Weights of a small GPT-style language model, trained from scratch on English Wikipedia: RMSNorm before each block.
Each number is 500 + 40 x the weight over its row's rms, rounded and kept within 0 to 999. Layers, rows and columns count from 0. Numbers have three digits each. The size before them is the row's rms in percent of the matrix's.

# up: layer 6 MLP up, 448x160, rms 0.0943, rows 332-386, columns 0-79
# down: layer 6 MLP down (transposed), 448x160, rms 0.0942, rows 332-385, columns 0-79
# gate: layer 6 MLP gate, 448x160, rms 0.0975, rows 333-386, columns 0-79
up332 098:453484483523476515514557482521600461535503413494487535501434497506513469418503538457462545581476487423548542526495522485452454531549465542500492533555484501486564519495495473542501537564493496447515485481534451515441427482500576527486482533
down332 098:545552530512513534565531555509501480434508530553439534518576504464496482559506410525619462571505489533473423489427539495462499555462487528525486458512468548477464535562562464461470535454557486484505527485486533483504553542469488547427535460
gate333 100:429465480458543460498511489484474507518557526439447416435516432545545496492436497517478503463504492527459481562487491482526426551476522504495523532457506528540470388510495520491551545490543469515501400450479559525502521487490510484517539488
up333 098:439481452442536535525574446446439513497541526536462553517478539468516479419465453491533545516468490488540498557490453471500548545527462494412473496544530526453504476497542473445511527587513454444436541491455449511443498487521439461455519538
down333 098:476483479549470477522455566516534535483429475509557523522486557534538529544581484495497448548460476490479510556518497504485443501527501532562546561463548472496505569437507518546457514503440473548524531461579484498505440460501529473450459465
gate334 096:492532481489448464470489557466449462485483521486512528539514411490502490575503481473489446468517486560488472558461513545377505517456401489518476523532412527454515554473505483444486494534575482546463504515486435495535526468458453494522548518
up334 103:420457470496496445470487529463484487542511479421502508619522467472497533450493449497444486426495473529542481414496501470537490528527480513419526552501436580493481586527509520477599523503448471484491512439529492561474504512479481535506433504
down334 103:478524631506555446558557525441522477449533483517431573453527506465504482512493525481491488499499514450473500482559578562454485516494483468539486544521520540499543529507507453439481497509511511492494503491420518470547431505554503556552571458
gate335 105:530587526446488489496507453538570493538497481521481471502528456541565458464611501487411528483473495563514491504493466507463527542483516456471489535509500472455500496511495512481503482467513529469435502496528449606458528509578431501473526512
up335 111:545468531541542535536553509465531498506514503466500498509521480501516471513490471500579467522505484486584552548552518483548473516478514526495498472498422561445502484437426406543511512543527439500544527536540428490499529507480512507552584413
down335 113:533462431474536530472476469506524507499525541506458535537449523480557526498529509506611511515563459481524523492456498510496502498535446517447506494532514530523447472455474430510528497509506551540559502496519455561466567447523531480492519481
gate336 091:445395504650465502466545451523497479437507512565392420470517492565550472500551578550500545506486524563501451488477495522535469509528484499497519475492444473538423514499509485479554469489457540441479553483564469469518524448451518509527467517
up336 092:509512538516512517508410476533609429514479535461438429561444515500507538531516504493458506546547559461507547493441441514485478459542508484536551553491550542533457481473493490503556531537517438416519512513476513508530538513495568428440467495
down336 093:441549511518463446546484499451380514458465486562484488436485440511418531464442497496478509508439497507502533509498465535473525556521493509467446454547483485551428575516526551484503529544512462471506532472444511539455511440492520551525458525
gate337 096:486555517519488508468536483484460537539548483525408470438537441474502490562520487504545477465465560447474503577464512497555384478483555515494530565544503511494522455533566527547552462588539528536482571570516541492481499502558528479481536442
up337 095:566508505538492508474579559503529498519555570514512438593531437529530451459557553462495523517582495566463422464468512527525483505493499482474631473475537471456537498477532541495459516486507470477512549537484434469566477508521494435513492495
down337 094:508476542562463483507496501474456577491501493533421499520478461490499583483443464481520526521468497521510458509476540551495469447558453552556501505541526488504442519513495496515533466457441523478486586491478553573473520499500511499435527395
gate338 093:551526582508447575510477499454512491516523522525546427495494540462499443381480518533502505498430559525407517459485540495558508551479509520478577486475465451504537441547471484509477518517467453481569453497543570550535491483488469538528493559
up338 092:476518505480482507527490474506566508504559483440545555535426473540531495467549534561473478494518556440529496514517422485532429549432491490462518532484465517440546408553484510480526553517458492462522552481528483491461523573552537487493513529
down338 093:532579514472469490486527541422412463461485582480527524512491512518504504495546481489484547580453559493479496506495490458438544476555514500491460419546481512494540495490522471482531464508467490476415539472452472520492512453535527576505451373
gate339 099:475521460485498507531481508547504492449483524529479581445573441504436387506505517513477559545450389486466463528539470546448476475486441536516484553504472536499456471508516575442466487503528522488459480505490459507458485419497508497489447524
up339 100:469556504470450501473500537505577420487519552445470450488496503505469599492415507449510542454499527448515552469553510531525513514511539480486470485456501578599521520548554466500523503548538512417500452460529534551526494475488516497537501467
down339 102:511501545585542489483552493526554519467529533567591474460447591463499583453468506538435548455517525468482499497449516523479501505500513560497513519518467497458468440492527504547462493558465443477486520473485511481497510471493459428538516503
gate340 096:489481417546549497558501483588539483455519500526527542405563454517506445508533518449513548510499433452477435485446563464438462485533468414532490491479575527487504458565463478500452483511537573477544463484497532503513503460437531478569435464
up340 101:497497485536460465473507579487446515512437503469474531458467470478500511526533586558483481474428437441525512514534534471477591473544443538504453561468504490515425498526465411532586486519501496482527529488468490464428522542464533497443438576
down340 100:526472454499577542491539489497554547536514469511507513467596503543559459577517505489414408497488455537554499531493511493529471596513542491506469499479503481466508501498502488531486554521559512483514473482545524500497436482478485553455504443
gate341 104:538519524499492530542484485502478484541494523482491476535501471458448476536526565490534479521511524459535502561484559522495490555464571557410447492492487485458501540595547528462500483492514475474507574441534504492542465524523500545534529427
up341 101:530490495410503470508478551451565492435470512484477582464493502400495501509493524460453467527422500529541462513448485547441478494486533575488501535508492439454523513500517565512535538488414434480491487466497510441557512496594532498476477504
down341 103:510495470484499539481528516473520440530505533477478409469535534439530543514502519452493466569464471506482546498547538470407499520471491571482554519532505490533522473463493471516525533524500527519500455520463574562443478516492532574484538494
gate342 106:484512544516499551484517489529518535514526476526419582469550481490499456535491433484547482499542461520516544444584471481517493614450510553507461551518466542511484527541509450507524492496531542579465493511548488492411490504516499522459488435
up342 104:507541493480529470501479531468504496441501495529529481509485503561481454487510516503518524473541537484507510490490478523478516532494491483511561599560539456493546508492493484541464472529513427500553458585459477522463547587436537464506527468
down342 105:572573547431466467559581550505460511468537464496471524511533464442513501475586483500543512491483496498541509512476499413499519528413513545509461504551580442542422489538653509469491535491526563551500585488436505500456480532497505494537449510
gate343 101:482513521585462607464532452408519482476457493500498565546516490478503443559511519498515451411532445515537530564478434522470487551507503522519477501484510555566504501582468447526502522548496536538518485461468484516513525457537532502456462538
up343 099:453398523499454474469579497471472523524586507460497520499497512537470538557463585493573461560525457529524467459502573458433461429539503545477519472491542484482476504487436457515455508479519553468495501496518482486474524506499490453443492491
down343 105:516510495479534471527520550583510462478508524549503474539523498521522507488498529547438543488479528494481492537529439579452532519551513518477491487457493486526480455472498549471441463486498506509464473470515532449452527457519521547531516566
gate344 097:549493525570537443499510506570488467492441488545563466490487475546521535502584548493496480405497488641509514436542478491458515488443552555465519565528506507476468568525546478495533526466427442473541552451579524462515518517496459508481582526
up344 097:504539528463483478478534508500522489612571519576501513598540469509500581517526481525481403473523473507477534485517502557459480545536448461533582559471524461538478503516436519397517503536436488525535484442521524479493566541504509507486490479
down344 095:499488537558506490526583484518485452547462490453587516509498489498434518531548542484515489415489502612576523491532492517492545474493520535529520503544511482501451539587533480527494541410431507481509525478579534464575492487500559500516545565
gate345 090:512513565578505519474554558481557428554547466543483543531448472462519453451446460515515463456523513536463510534525570511529445503539529548488522519505452470496484505522526571394549481505498536469509464519550576537437474412442524537546528490
up345 093:490408527489476522427484415511401527446480432524481519414458449495513500507590490481542499481528485537371490495518560525449535531527449535516451486472476421470465445435543478557487441526463538499479488484506513478480459481537499495445526564
down345 095:516487533453508554560493494540501542558482513558499514517486464461467523500550476510436486441484518456504483522519568353411456515474536433444468602414475471534506513496556449495540473503486524480479476475484442465508521500537534485510497519
gate346 105:507543521470450471494459547458451506518504541604508490457504507456541498522534554520501447419544513427455495478533459504548508560446519539418503525539472426470547453506442464512534513487542483489492491513517471575451479438452504447438452546
up346 105:484521470527523517544470461519558533520480460507553412458447531482523500509477526534512427475488445389456503458432509446543496470463548477500528467564507502494457518460557490493490483566523553485430443494535586490547486462506484538539529466
down346 106:565531504545415476469556441551516534467469452498539546561434497506503527495510470475503501552481449502522460504541526377496441445507473487505527541553490484543515519460482593477468509503499482538403436486525476565500498462483476528487477491
gate347 098:478464410493513427528473533469493543469535509425457611498440502464500463554584543460451464573529524478422494515573574477514470511512453492535495487485505505447501451489515473476540460494592547534521575521534512521540529498576471484459427547
up347 102:537460497541442524483548461464561500562514478507543463562452478532476459492546478508479527514447519509391565497560485481476496500539519504527528482529513420560529566445487531553500554496424570480471485480535525497478483546505436559492555554
down347 105:499447555406471419458548446444576461463478461535519502491538578522494508511535535477499479511508445551565464522527513586483510461521505528479543474537501556517438538518454478501428504462497464448526544527532470525506574537510497499566482489
gate348 100:539529557530478498534584539499521545539468462461475548492442433513487454507546507462516417531503503513484522525492489557511480560469472493500489448568454502473482461542458511485510529461574524488478564517524411609449498476529492473485454510
up348 098:572477527569566484515497408432524516481478428437479507533415533497570484587476452479515483506542489551581476541566470500441496492460509413437489473595505466539478452449462525467511511472511459536452454411477473476436522469484462504493449534
down348 096:541506510505515502510553560447436475532418447591470462441452433468477441516516482497579540540513520583414469502421442475468475468457513590542476506569429466528543450517527454512525482529506529493465550481451473464552434614502494464530492472
gate349 101:524526417537474429546475532496491495491556402455441497535504500596487492534524518475443442519565517520517532496452457561520474471538433448549501510474546481539560513486515530531539541573526555564476508509431597540485448492447524533551563396
up349 098:532567512489511507547488439517631538471529543480398521495611473551505502479443594462488493497445496493524450493508491454406489510537476481491553522468418491527472501463571454520536572442470533458475479458484517522551495448525514462507454469
down349 096:460513508467499542514502490478556493527504455554476492503603501476503510492480484491508489557457493474513466510548500474472569537494607611525457525499503477503469503580456573532471496447484454524471490523472446460492582504495476609515491503
gate350 095:435560529543507508515526546486534468526487488582411421526468511421567506484544457514540543505551489479600527456439540522523535540471501441445543545485432449445487475488481425452501509525446502499461483557464461537491529497561476496495486433
up350 101:582451508509450559465517475502492459529414457519433485529516578428541478504485505443478496501473480530566524482529523506526542474500445451522493490589500491559535488412512541513516461463456492572609472499472471545574530535511438501438504484
down350 102:496500455487493463486542515437547493551431495517467442506504513485438492522498534453455550514445506429451485542538527645536518424572498509499503458545478521513510543517512476517465470452520517455485417503497457464546493524517493504535476488
gate351 110:560604520507534527504441499464555459485459538523457558502581446507532438468491489493466480439505459573466508539504503483548558506448512490498607526487518470520508496441523476532444484421510530486533489493568570497553451517514539520464464494
up351 102:477476448495467479489510500507482534425499456525531430495515502514466530437457536486561501534506475534517453470474488510429476427533534564494478504538443527487450537463515540495480525546496464495514484477439521428454503387543456443500483526
down351 096:574540519443515524528464505447506530565525517517497504544504496487479450521516549491437447498514455526498544490534472389461490458467510436506582536463531504503545563478504470537475487428512504511506490483587515549550508597470515575486479480
gate352 096:489621569583427565486515501518537450511473500479522490568486506471505431488481515455503535493453433467512515468494503509538501436552615435477473544478486453510532442539567488497508537565592531516520452488449464450556526533458445455496438487
up352 092:452499431565510517454507460536521450474439520537504551487522514539525418446479478552508497544496499498523380517505482533556472499467558450602487537550513532481497507493484468506510504463469514503515476500448505486469393489564492582484545440
down352 093:543459511411504548550521494475477461518500432483470507496531481466444518572510506547523497498546525545488530483522514611503565533510415571451463553526502470496468507580484498461478513456446485509418492483527491517456515507509561492538436534
gate353 097:500527530517497544532419522492551535538527490508493494496461514492529510480600517433434548524545487491514495574443471476489470517393453489569466517518441475517425439533521483547494588480557488497474453562507460490524513509515524553531575460
up353 096:510501434433529547501479506545590496554447533491460562521468518582486455571427485515510539526542512501520521428492522513510515520490462474526463521469479478519443494533536501543502464488575525488466550496586445459472569474545552467541483509
down353 098:525463497502522556535499480499487504456471547539537503532561522482521514528580543540445494462572467479552473479479515543490493468483507470514418550493524532568486505476451540474432472447468502530510504521492585551398528471515530455480529514
gate354 101:498427502463499511520490465547511446530463482546462464529562504500475502430553457469505491494531481534454518486491538554485595468516482521506549411527475509520539572487504518488463522540522537582516424468520496465535562516506511436525493561
up354 100:502552436459524509442505506434580509537509539484549528575470529503624502475417492554457433484562482517420465550488534518475520472377584440564473532482500470538519490517540547490508460465502536443456490496499466508530477509503512491436452467
down354 102:515470560474557483515480482513543452525528483489438463532493538510562485538562494493519505496495562589550553491498482502573538505571465554519575550519548471469495503486498462529516464491523508530480487482484557510535533510541536535560423516
gate355 099:402503491606521525430496433532545534525466475512566540542507485547521481457603527443472598428458507538543476562467456479457515547479498485478457503465524524490504535509519562429546493593490532482519537491487533517449546422504483495485470524
up355 098:496523480478452475432458419467559532493390507440502454528524578517485479510423474509556463584519531485544457472548463509453549547461537557464475510513515562513555454551495518498454520513489552473477560531458454475510439532500452451480566536
down355 097:565457448501461491488526546534528575553538511508558524465509472468503542559506477508502468494480542544498508502534606465558480425488463516594420484520543439445456487446531477476504489442447522543432466517508519519499517505476527448502532475
gate356 103:523502485506529506450488472519436421517520492503519520439499407510548442496521529517475507536497471439536520526506473482486492588448470540514520531544388504560533456620475477549528504566504480480517471520554472513589477481476481507493498454
up356 102:514534461527535567498431437487534488506466492477495513488538559459462433469482557419496500478535464514585472424535548480516473501526499598470466444507543494547452490512487402569477529535484439532529483501453428470590500553470504433565503476
down356 100:532601453524486542546529405457524534464465548501527478413420492428526460501544518518471517531484474516515568528515438452563502405569472533455458476530541429492434433468446467513474528581493518482456503590430533581470513461546435494464561483
gate357 092:492514506543539582518433548504448519474455509526515515580487502461521522515480534505474445446540497481522490493457574461535525530544506518446479546492453491552447510506491465559517427496481561474532503472462522552493527492411542493412465469
up357 093:545547506575574519566490494442634496512515542508449474496483499487559516574438486483537502496466456564543501435536480511453572480460476523535470470480553463525493563438545503474540530446477495546545478493450462494497536549583568498490547433
down357 095:456511427537519502425533465511418448528569504526648480585515523545479435478579549475475542521479450561550475501460489571476513460451557506551478526510508463474549581477495506566462428453555521514554510501502524513513453463456481490504538470
gate358 096:515510515495504566495409508511569470408505521508520495514523452524524487540585447464526492486522562522523448454445480520464477461465406455472507451551532492533497432581473457546487521543535519544496525541523480455468451487505470487501531502
up358 100:466462528542489459548530507495493485581469572447499491544535533437493525475505459494497567575533440590465499512579552522480497508488453512488565438454492476447483530521439510484448463462547511470466465468533470518447506517532485465603457484
down358 102:521526490397554521505430437522508476507475466498486446515532512508479535541481479480496490494481529482514548542502498639494474505476387529516522484432584540558492470553452485471538532460526512560482516465416422515493501570497518470509506491
gate359 099:512567488543513496568511509518537451466472523521512552509463507537540424516501542481515406570519506560470432575493418528488468525520518508487472515499481479549489567519559527555490465473550504479478480472487513520507472448499392504540606473
up359 105:519481501542530484483485498533467554537483514451601475528468510559496460469457465510471465468433535400506478446475496497514496495563532454498564451493524529485509491461521462497465515456454426509530484621517517454569493549501535511547533563
down359 105:490429500416474487508436470500481477512544532537565523451448478486484484454477507492521547433495551515526563514488501451463519475482553492514473467523552500462466485452485534510554469513585499475534524503527513374518608529488467494499451520
gate360 096:550532532456522591483460462465471497549516498479542562459517455492460443479535451496557454501424473563436507465511513520540581479483500494482449502489455480466428404501549488456507479489544449586454503561473500475492541468509500453507475485
up360 100:497445474483504533522558510526473518597435543516603496578491476511530518565412513498534409546450537476487476481469511427535498507488523469479515454518458547472485526512426492521493482470556498528489402427458568486476531437560562490538433484
down360 100:498537490452449426452454528433474521469538489451508494556429465513517501445509505584493545450510446509478510523443476499470437483557418509489477488427447512579481551460518498452478499495508499433425527497489504537484550573465442511504507515
gate361 092:511429520499501435496481510482500483433540439468561533486449421507524539513540491488535534558520509595496452526522498469511453465425497514466525512484405608477513506514492516608460462453529575519522493484499544480519442426563517512461481544
up361 092:490469590461543475474439501445566493473515521468431522571497535427543484488488489477487537460525493581524529523514452460455471499477581489417569473494508534498518516500550474584487458556496550492506592498466487519530547470470455492474464528
down361 093:561545417464453554470501518503473530490468467477492506501430468477524489537425538471575462524522496479520453484599547628559515416551477503518480511514488463552451482484489489438518505531481432521540538467564457440455489480524502519514506502
gate362 099:518506516477437538511485442443494571464525507502537534401503425536498489541494504483513504505534502467509498542564413549583534518442544484468508536531456427472489390479467473522513521508524479549552480494456506432514473550511502534571459443
up362 098:480483479484504492486456436499507439458447491609536451507543515449482493475489480432422525466505507446533479528520472538509502511553492550569418429487493480492530515590476489521509539596438501462523466558566419523467466426501493554428516454
down362 097:450527480549471459532455517377498545496452496483460495480505477511503520513462508444540450530447474546397525453485454464489493512451454550494584536496564572470426500370488533521473514480516454556429511488508503501491543536526471459529481484
gate363 106:435426549533497504544519495470528512478530513512484545503488456532494469413558482527492445399472504442399436521471499491477517538469550477521493484535435582540442542466456440521488472457568507440552520484491488513577497446496528443463493541
up363 098:526516439457568464542467470550460534477512493595512454446493591519567501526523509498549551548473446498453514504502513535473401449486456467500511425472551460524518544492496538413461498471489484433512570465479501457507500444428483506472475520
down363 099:515522461485516442441452562563535479546545529461501467543478476494406603461491477539483464576516472518541520516548490438473488523508474532627523524501544544506502518469502525520522455452451424459541447557489490512490514533539472524392537602
gate364 102:495512449503480539540452490462525523471448561484443479444442515426494545460577563499470505508512443447532490515526418491500477547505476544472516567427462452534548462509421550485591572490483453512498507526497470539506561462567507484442566470
up364 095:540516511552513453443489509475530477530566524509515483531448474540463379476569503435469495546531508512531532509501501505466564534475448496501483556525530430530543539416493498528403472483536547521567528490555546472508479517477510490499544519
down364 096:544505481466538508521490506462529510473515525517526480438464467535537574495531590529500447496559465474432525504495499413529479500511496501511505481458472489464544487517460524444603486450525465534555487545524451496526468434484494467463550459
gate365 103:534425518564492514497462568527491512472497483460440523494530425477519549553531517522560508478515502451510533561463495504456456498420507507443545541446503510527502515551463471501555521529439511516422453480520510475526450502518473462533491597
up365 100:440508471491534467549460473457500530471530538519480546481399533509496468511494470493476530502421438493497492505572479525548545494457429489539370506466501590489476478476566487502469483510494482547459571477519473474537558489551526520432532498
down365 098:539467500572453539539523457471571537438624479456481510498454505561463516483491501505521503524548490568498475557511465509544444516485576534437543495466564478564467512447592493423496459449469455504518473509491543548497575489467464475478468512
gate366 101:517476496485449512521578493515518509499471593492451560493496423543493494490528521457565445461507413559518499449483451501573557497497537477506463569470464467484488529522439456539442472516534512533536519548457517543498546506572518477532538461
up366 100:514447539509477472552501530429463459454531481510552496480435525505501497484515559550508489460486498481516495492479513518498481520383536519471496488508559540529498553511477524510503456460511500503518526487540433491434468453497466484530483520
down366 102:517500507501577484472576514460474458477457465479513549525474499499505553511515587483520505534499494408508502439461494394521516509528475471479455542507447495436543624518461447442461483497518453490527497534468504380518468500520496495576502551
gate367 105:518493440523527538532498524499496543546604478547509485469532493493507495495564524523424481499487490496482438457479430565538459473422520439517563545539477422579570505547510519472514431552499514539565444500479473506526570559425435487541600481
up367 104:605512491531494476409489414476436472423455456527490581515457528451467509506555523513526555528446436509534513418500481566457494473476447474538499538607565469437511494482481441515410452474524492439483436462524492480476481537475461464462480458
down367 101:500496497500467506497501593495490480505496557496579527531515548501540512530461423499510490491504531472556482456510548567497515520493507501545542489455452476474511457580495517446465507445418541473535459490509456556507438563527460573431507426
gate368 109:507593483554483548484511444548462468495570535578503535440435495490520482499566549543474528518579545508516479518428521462550567513429479532390479544475492497541506545604443510498498479499524528535429481520512483533511487481408530512459490559
up368 111:604556496462476438482488496576455484509448505456450411481508506533556534475474478497473583511439575528511465463427548559450532433494537483464552485545487464489419475529503483486464444461479403507404429535513486524485514471427533443505518517
down368 109:475469469524541481507503407479460512538495557554580447510522417527545502500527536501457493524544574519589496507510525577523516517508494546479439505474507507503497475461466485414413496479493514563476506524501448546522538479514436552538485428
gate369 102:533562506572493562500503510473510500464522486481538526525570518518463505548484555457505483566555448535440522562507559523538574513555498508431477574489484429500469489509505480526516547466467517444541521451586480518466512432434473473483456572
up369 097:458471510510490515459493529436501447536504466558479557604504523474526502529564533512505513547540440539476479509437535511468513586545485419507528525506453548508450477426558419548469447426505539500502499540569535517524529534472505511468485544
down369 097:542519502508500512433447472516489551516490527495470496543537512586529545512510501521577448535532489470461456501565486507471466514571477507566391524446457507498551467500555541491434462409429491456495436502455526466516444540487505549492561565
gate370 107:446523536540563444526555478518564504519545532530572507534494450516473418470543533511554471398586521490494481506522507478473487471428471476490541565487494476438599470452518548507554555455520471506509510413530540491491483496495499546485500498
up370 099:448476517524564549454508457451558449506442544502474568470525447554510492486459420500587432520488423533498501517504444474442460563518445516510471520556528441545469489445526554530554577485449504482476556515504463502503499459563461517478541487
down370 099:449560537484525535469486457472429496530454515525530517492534517480488533428562502452501473480518444511506526439581483481501494460519543473532479525511479501558470558451484487460498522556482471462491516443537464437469462519528588427484496474
gate371 105:502519494494561546540460495465469550454519453581520497479498524471502501592564537497453456430520490578547517485551494488475520463447535541502536527471447544464504544498484473533549514490530508480409442441459562531514518573466489517570459508
up371 103:574499470529468528475485504522507498417503485439516458503470523534512407565498548548482567449542497508571553538485425517477453431474458504608565565485542524473560477574428468471514528484487476474522502528499488495516475524529529540463493455
down371 103:473541518486486483526510492423423531486502516468411475465519517507589463487492502487516591541544476524554515479505460496549507501444481523528528529490531496573541510489514490542484494455538537508444464545466553488477525554568535478445432456
gate372 087:521574498487447540463468470498491520538478510467490553489506475551515541439487471573496465452562513504561477512541473467528542526444475535446488523481475540441544467486452443532613520484451518471510467521491466541519487554485426483487481491
up372 090:495444410488502512506515459513475446495491434555502495467580512494515459571442529547503515449441470456482539561514547503499507393479526473533492521443444520487457590460565608464453519542467420549562473496553449503455482524450425549526452520
down372 090:496475550474537574515501521513479520510473560485497493567461456519531467539507501515471429549477470473563521505495432421475475508505540443505545500544583485506480441491522436533519496500519461454443436487450402457551480569580512429464481474
gate373 100:467579483513475437539569504459535521492368487527488572458491510485439497498522419563497506540520514526486438553488458532576494459519541506486515473544426525451512497458529565532558461499563486509531503509509491520460502400544505513553512547
up373 099:575453487510539528467472493536479503512558487563541479492494518502544454521560502487459483516485498464503505521467494549478555555565470492466506515521460476476447427479452484500557455510450522488483515572429475515492469516490519498481466453
down373 097:424527542564530485525571495471531497484498524493513637517471499503416477424476465535520544540522448477465478531544495520529497433536478483507543528472513486537474520519565545516521570491574468514507514536490515530483504387490489542549493523
gate374 096:520485584522501457535544511486522569517452524557441498498484534537511541482476508458516584512456471500463532489451484517531593450530498559487502515536547522487467546461441546508458520441569520487488483470537523503500563491537518539555445519
up374 103:500520571491500540479497413527541509469498455564541546512575473514420483434487465546438497512529549508516463519551528471455587461463491529454499529570479601489437468507482477434462458526463461493510532523591448541463439512485471526449525526
down374 102:537525490470507515457496521448453439517458451513451507448488542506505465504539516581401534521583489541467511504501501525502506566421449567488542515467585499436454523471526524564484592449532520494534521509530523434473502483497535554543443552
gate375 097:443485534498457465555538434439493551445563474511506517437497466454537537444465493437480485504537454512399474495451475513511533494466529514482490520551446524511539480520464498574565510567569560446498479496574481462522520478555476469483550500
up375 095:595520532416589475527488463460506510487502463487473469531485472498466519487452511509482458430523621477448389457411521546475461481534501525591556482485547536511472509467512462481486521456514520467551487497458440529480427509376528481490460450
down375 094:515502492444484523476519440472485526498517543516542535477539490529526557481489495442533512526470468587514480515613514633585497471451435493534536605491533495506504442517559524461517511472410456475544511451511560449556448457593544523476524481
gate376 100:514508538462434490563470572483454490430474425477493502505470466484507464479542465469459462473534574483494547526505481475491536498467460563522515555571514504429408477589454551511487467492575451432447482479433462501528502463532545570511531558
up376 105:590539492526541463463488486469494529434455433556531486473443423509428518548481485577462474545536532452514522482515452483492506444577508440482551474529467527572466474485499482431479477440477481493402578545444522578516524466468489563499514504
down376 105:516486529496529516439479477478465458525487450526501525566446548491522473567581529593434527454490517506462489435506513496508537522507447552466466537485572496535499537502496507434553481522443569570537513509509560466458488484458517459517503471
gate377 104:479453493488451514435543528475494473498455517524390486499460445506534506487517575511510566464601432536487574555503518486514464465498493528550550526505400568563509491598525631532538466484513504545451545468474518509525558525529515450540528552
up377 105:482498540473561522485504497473493449585503545539440503493552452587531483462523586436501522542553475521487505545503506482559559517468533512517579485470436533496521563548505499499497502504431500507499502533505451487519451564489521439441406493
down377 106:525451453543467539495550498519461507471495555483485482478465448584488576440456513481500558470537531486506518546471462526496465512498480517518485503472459509494490518562479531514449458487522448551480517470509465496582521536472510472561478412
gate378 102:490546447562462510525450560545543564484489540479526504528484490522529517575549458484490412465578523559585454507539496504517409432447470479466444459510477465440488493558475518431497468505493495544495500506510513472466477480512475519497532517
up378 101:532484523529505455485461421485533536497487396557521462534457508495438463498550514537506539541540481524456514517536560428518552541553534601471474554520513523444449539495537581522499513537570516509481516511482461507477489506545446501458497475
down378 099:529522424509498494460516470629443454503474538460497525462506473455442490439473538540487486465516432458522527444547445490538535436482487553543518522431440535517496500539514529486479537537441474500469519470522462499551471494526425462580518484
gate379 103:505538559483541512511408511481521440589503441578535456519507454465516555469515418423528444423487585533442501474552509475522514512449509549465478573487467533466552543544511488533510503502504502521476454499510497548540472485546436537478451481
up379 102:526478502561480489528440502498523453584470486470525534506482560529491479530517482549517580503522490447465477497536417546497462498511401502434504458504487469477502441601479580452502509484465500512444494527496456395484546454519506460484517525
down379 104:474515457486437478486538474516577472498510511491453551444521522522504473579550520493473487517533377500427454482448514569512464538495498443537437440457504533536512505540496570512489523424506481530477530524522468493528492516513521428493597534
gate380 095:437563518533459477519463437441526509494503426446512501478458470525491465452538455443604482505508462497507492464499489464478421512505489575496489489500524475482553425471536466497452434487571539523500440505581516484466540592487560398422494488
up380 097:486504543476586463500524425421489464521553492507491487484560436490545509570474403419514555494480496539586509496463454557435447491539503491488436549484533470539536479468499527457523413499517519569432434544564500450478539485467490478512491512
down380 105:499547485462451481494539502487488529473440471471497467460480505473467504457531486536494531481486518465479538474475513757498458507475474511492468522499503529448533498508486568518579447538494483507531500481525538522480504471446478594456527498
gate381 101:550533473528481475502453483534583473520526498498448515496482437471506527419534562553533482464539547500545497486470492500507448487501534496424459486471377527443519498502465520503498555481583605475492453527493507480526486486553542453458512543
up381 097:472449460520500481486475554490506485457502559463566492493462537463552510518486464514492499486480516564474376559480543467610490524498485452448521574470479583584459548553572439525543505508402452525539553464499499501471482513508496499453559476
down381 095:468497450451510477510492497498491608477567524497514536489521459483474509452509478497570455510419499516520509444424519553433548481534436546452480509526467613550468511479465572555497455474541439450549426454472492449538487538525441524554399503
gate382 102:513536486549509516570463448419488487504544431450484544468474452472525420584551449512451527419507487481538541528474497485526530496536420476410432535502475556509408447511526513455490451500498554518497476476551442478435560511501497487445426486
up382 098:504454466532526517515547419503542632418483575419444515451490484483522449547495504588537488453501467481520446529515448560475533489476417560565475455501504477503463495476495553535507444505504522543495467535504549427455477451477507467585411494
down382 100:474478476509522438526473508449466458508477430533491529529497486555555536547505519527567503520416495474556505580567567391565494526446548523478421479503486524507474530488525498544523510490484462489509492559510511532482469509498442500531562402
gate383 101:483558534572503479458480507591502492459513504476446525493556469579521472462523495413480434478501470471594481502559508480439530468460507441487464516557501517505458469488521554557465486472457446542427507499500537530502475449419478517538442541
up383 109:581496456532511492516480512509462473557483482521466470426496439563474516488479611571439493554514501519439451453482571463476478438499496532527533498573485437504516521525463539499470465469514503531546565506486502511445516539530521489523588479
down383 108:529559476532574554474492521564491472525480520512497463443472493562511553551484439553475529507492619471511450467547546496556483457527451501450502502539398550498524485489502456560495494515535424582521530556528481596526504533488483521485548504
gate384 094:526553476517495454491535404534552521492510486501498528438442431472516484484576491474494494523575507499449467546485502502433545490473441523463455577579511545471482548500434472527487528446477617533470504503541465542491468451438514450533522471
up384 096:553466480523499415598546488492504488458437489398533524505455509477555501586517511585498569486450563444459507482515491459555534460506478407489537489568545450509540494564495531553428520512473506540511539532491487523464423494480463503404483556
down384 097:453452524522484492523422471532489512527490553517450524550554493507521451535416514524535471489547476492479469457488477516489502542490614532522481464521487472492423470460495536457506546557481447470464507495468495467501517477518490495503476573
gate385 100:490461453468534514545469562446532531455576488561416476521452545556526465520534577511523438494576505544500476525511492513545539529533539458514530558427543561476504472534466421468529499503423555514485495542481478457441536558512473494419484520
up385 104:539480509572453501544563540503489551456506491483529477392483490518507487510516500491492479536548501477488504565460514434500513423504500507492412595529510502549443518475531483517558520564489412529525529493551509530559446529492539535406549568
down385 101:485501473513519529520470482495499551539541456540516472496511522515494465561515423527500512515519441532597526522504495429490453426461504493476523553487494530544495542430497574405487508437576485554471492449445533433561500446470544488525564467
gate386 093:509425536528519435457490524520492511507487464590492405493476518504427467497530469483607506430491511506497421488411530567511530471485444492521475428564457426488496578587512578498474552508504465548469542520619484480525511456467420487525534509
up386 095:488560474545533527426484518498479471488418550473505529559524586545499528527461513463508513455590573504518495460479513548537530532460470505541507476520530463489524556599407475467546509565444505536483534507470463475567506478495548521496499492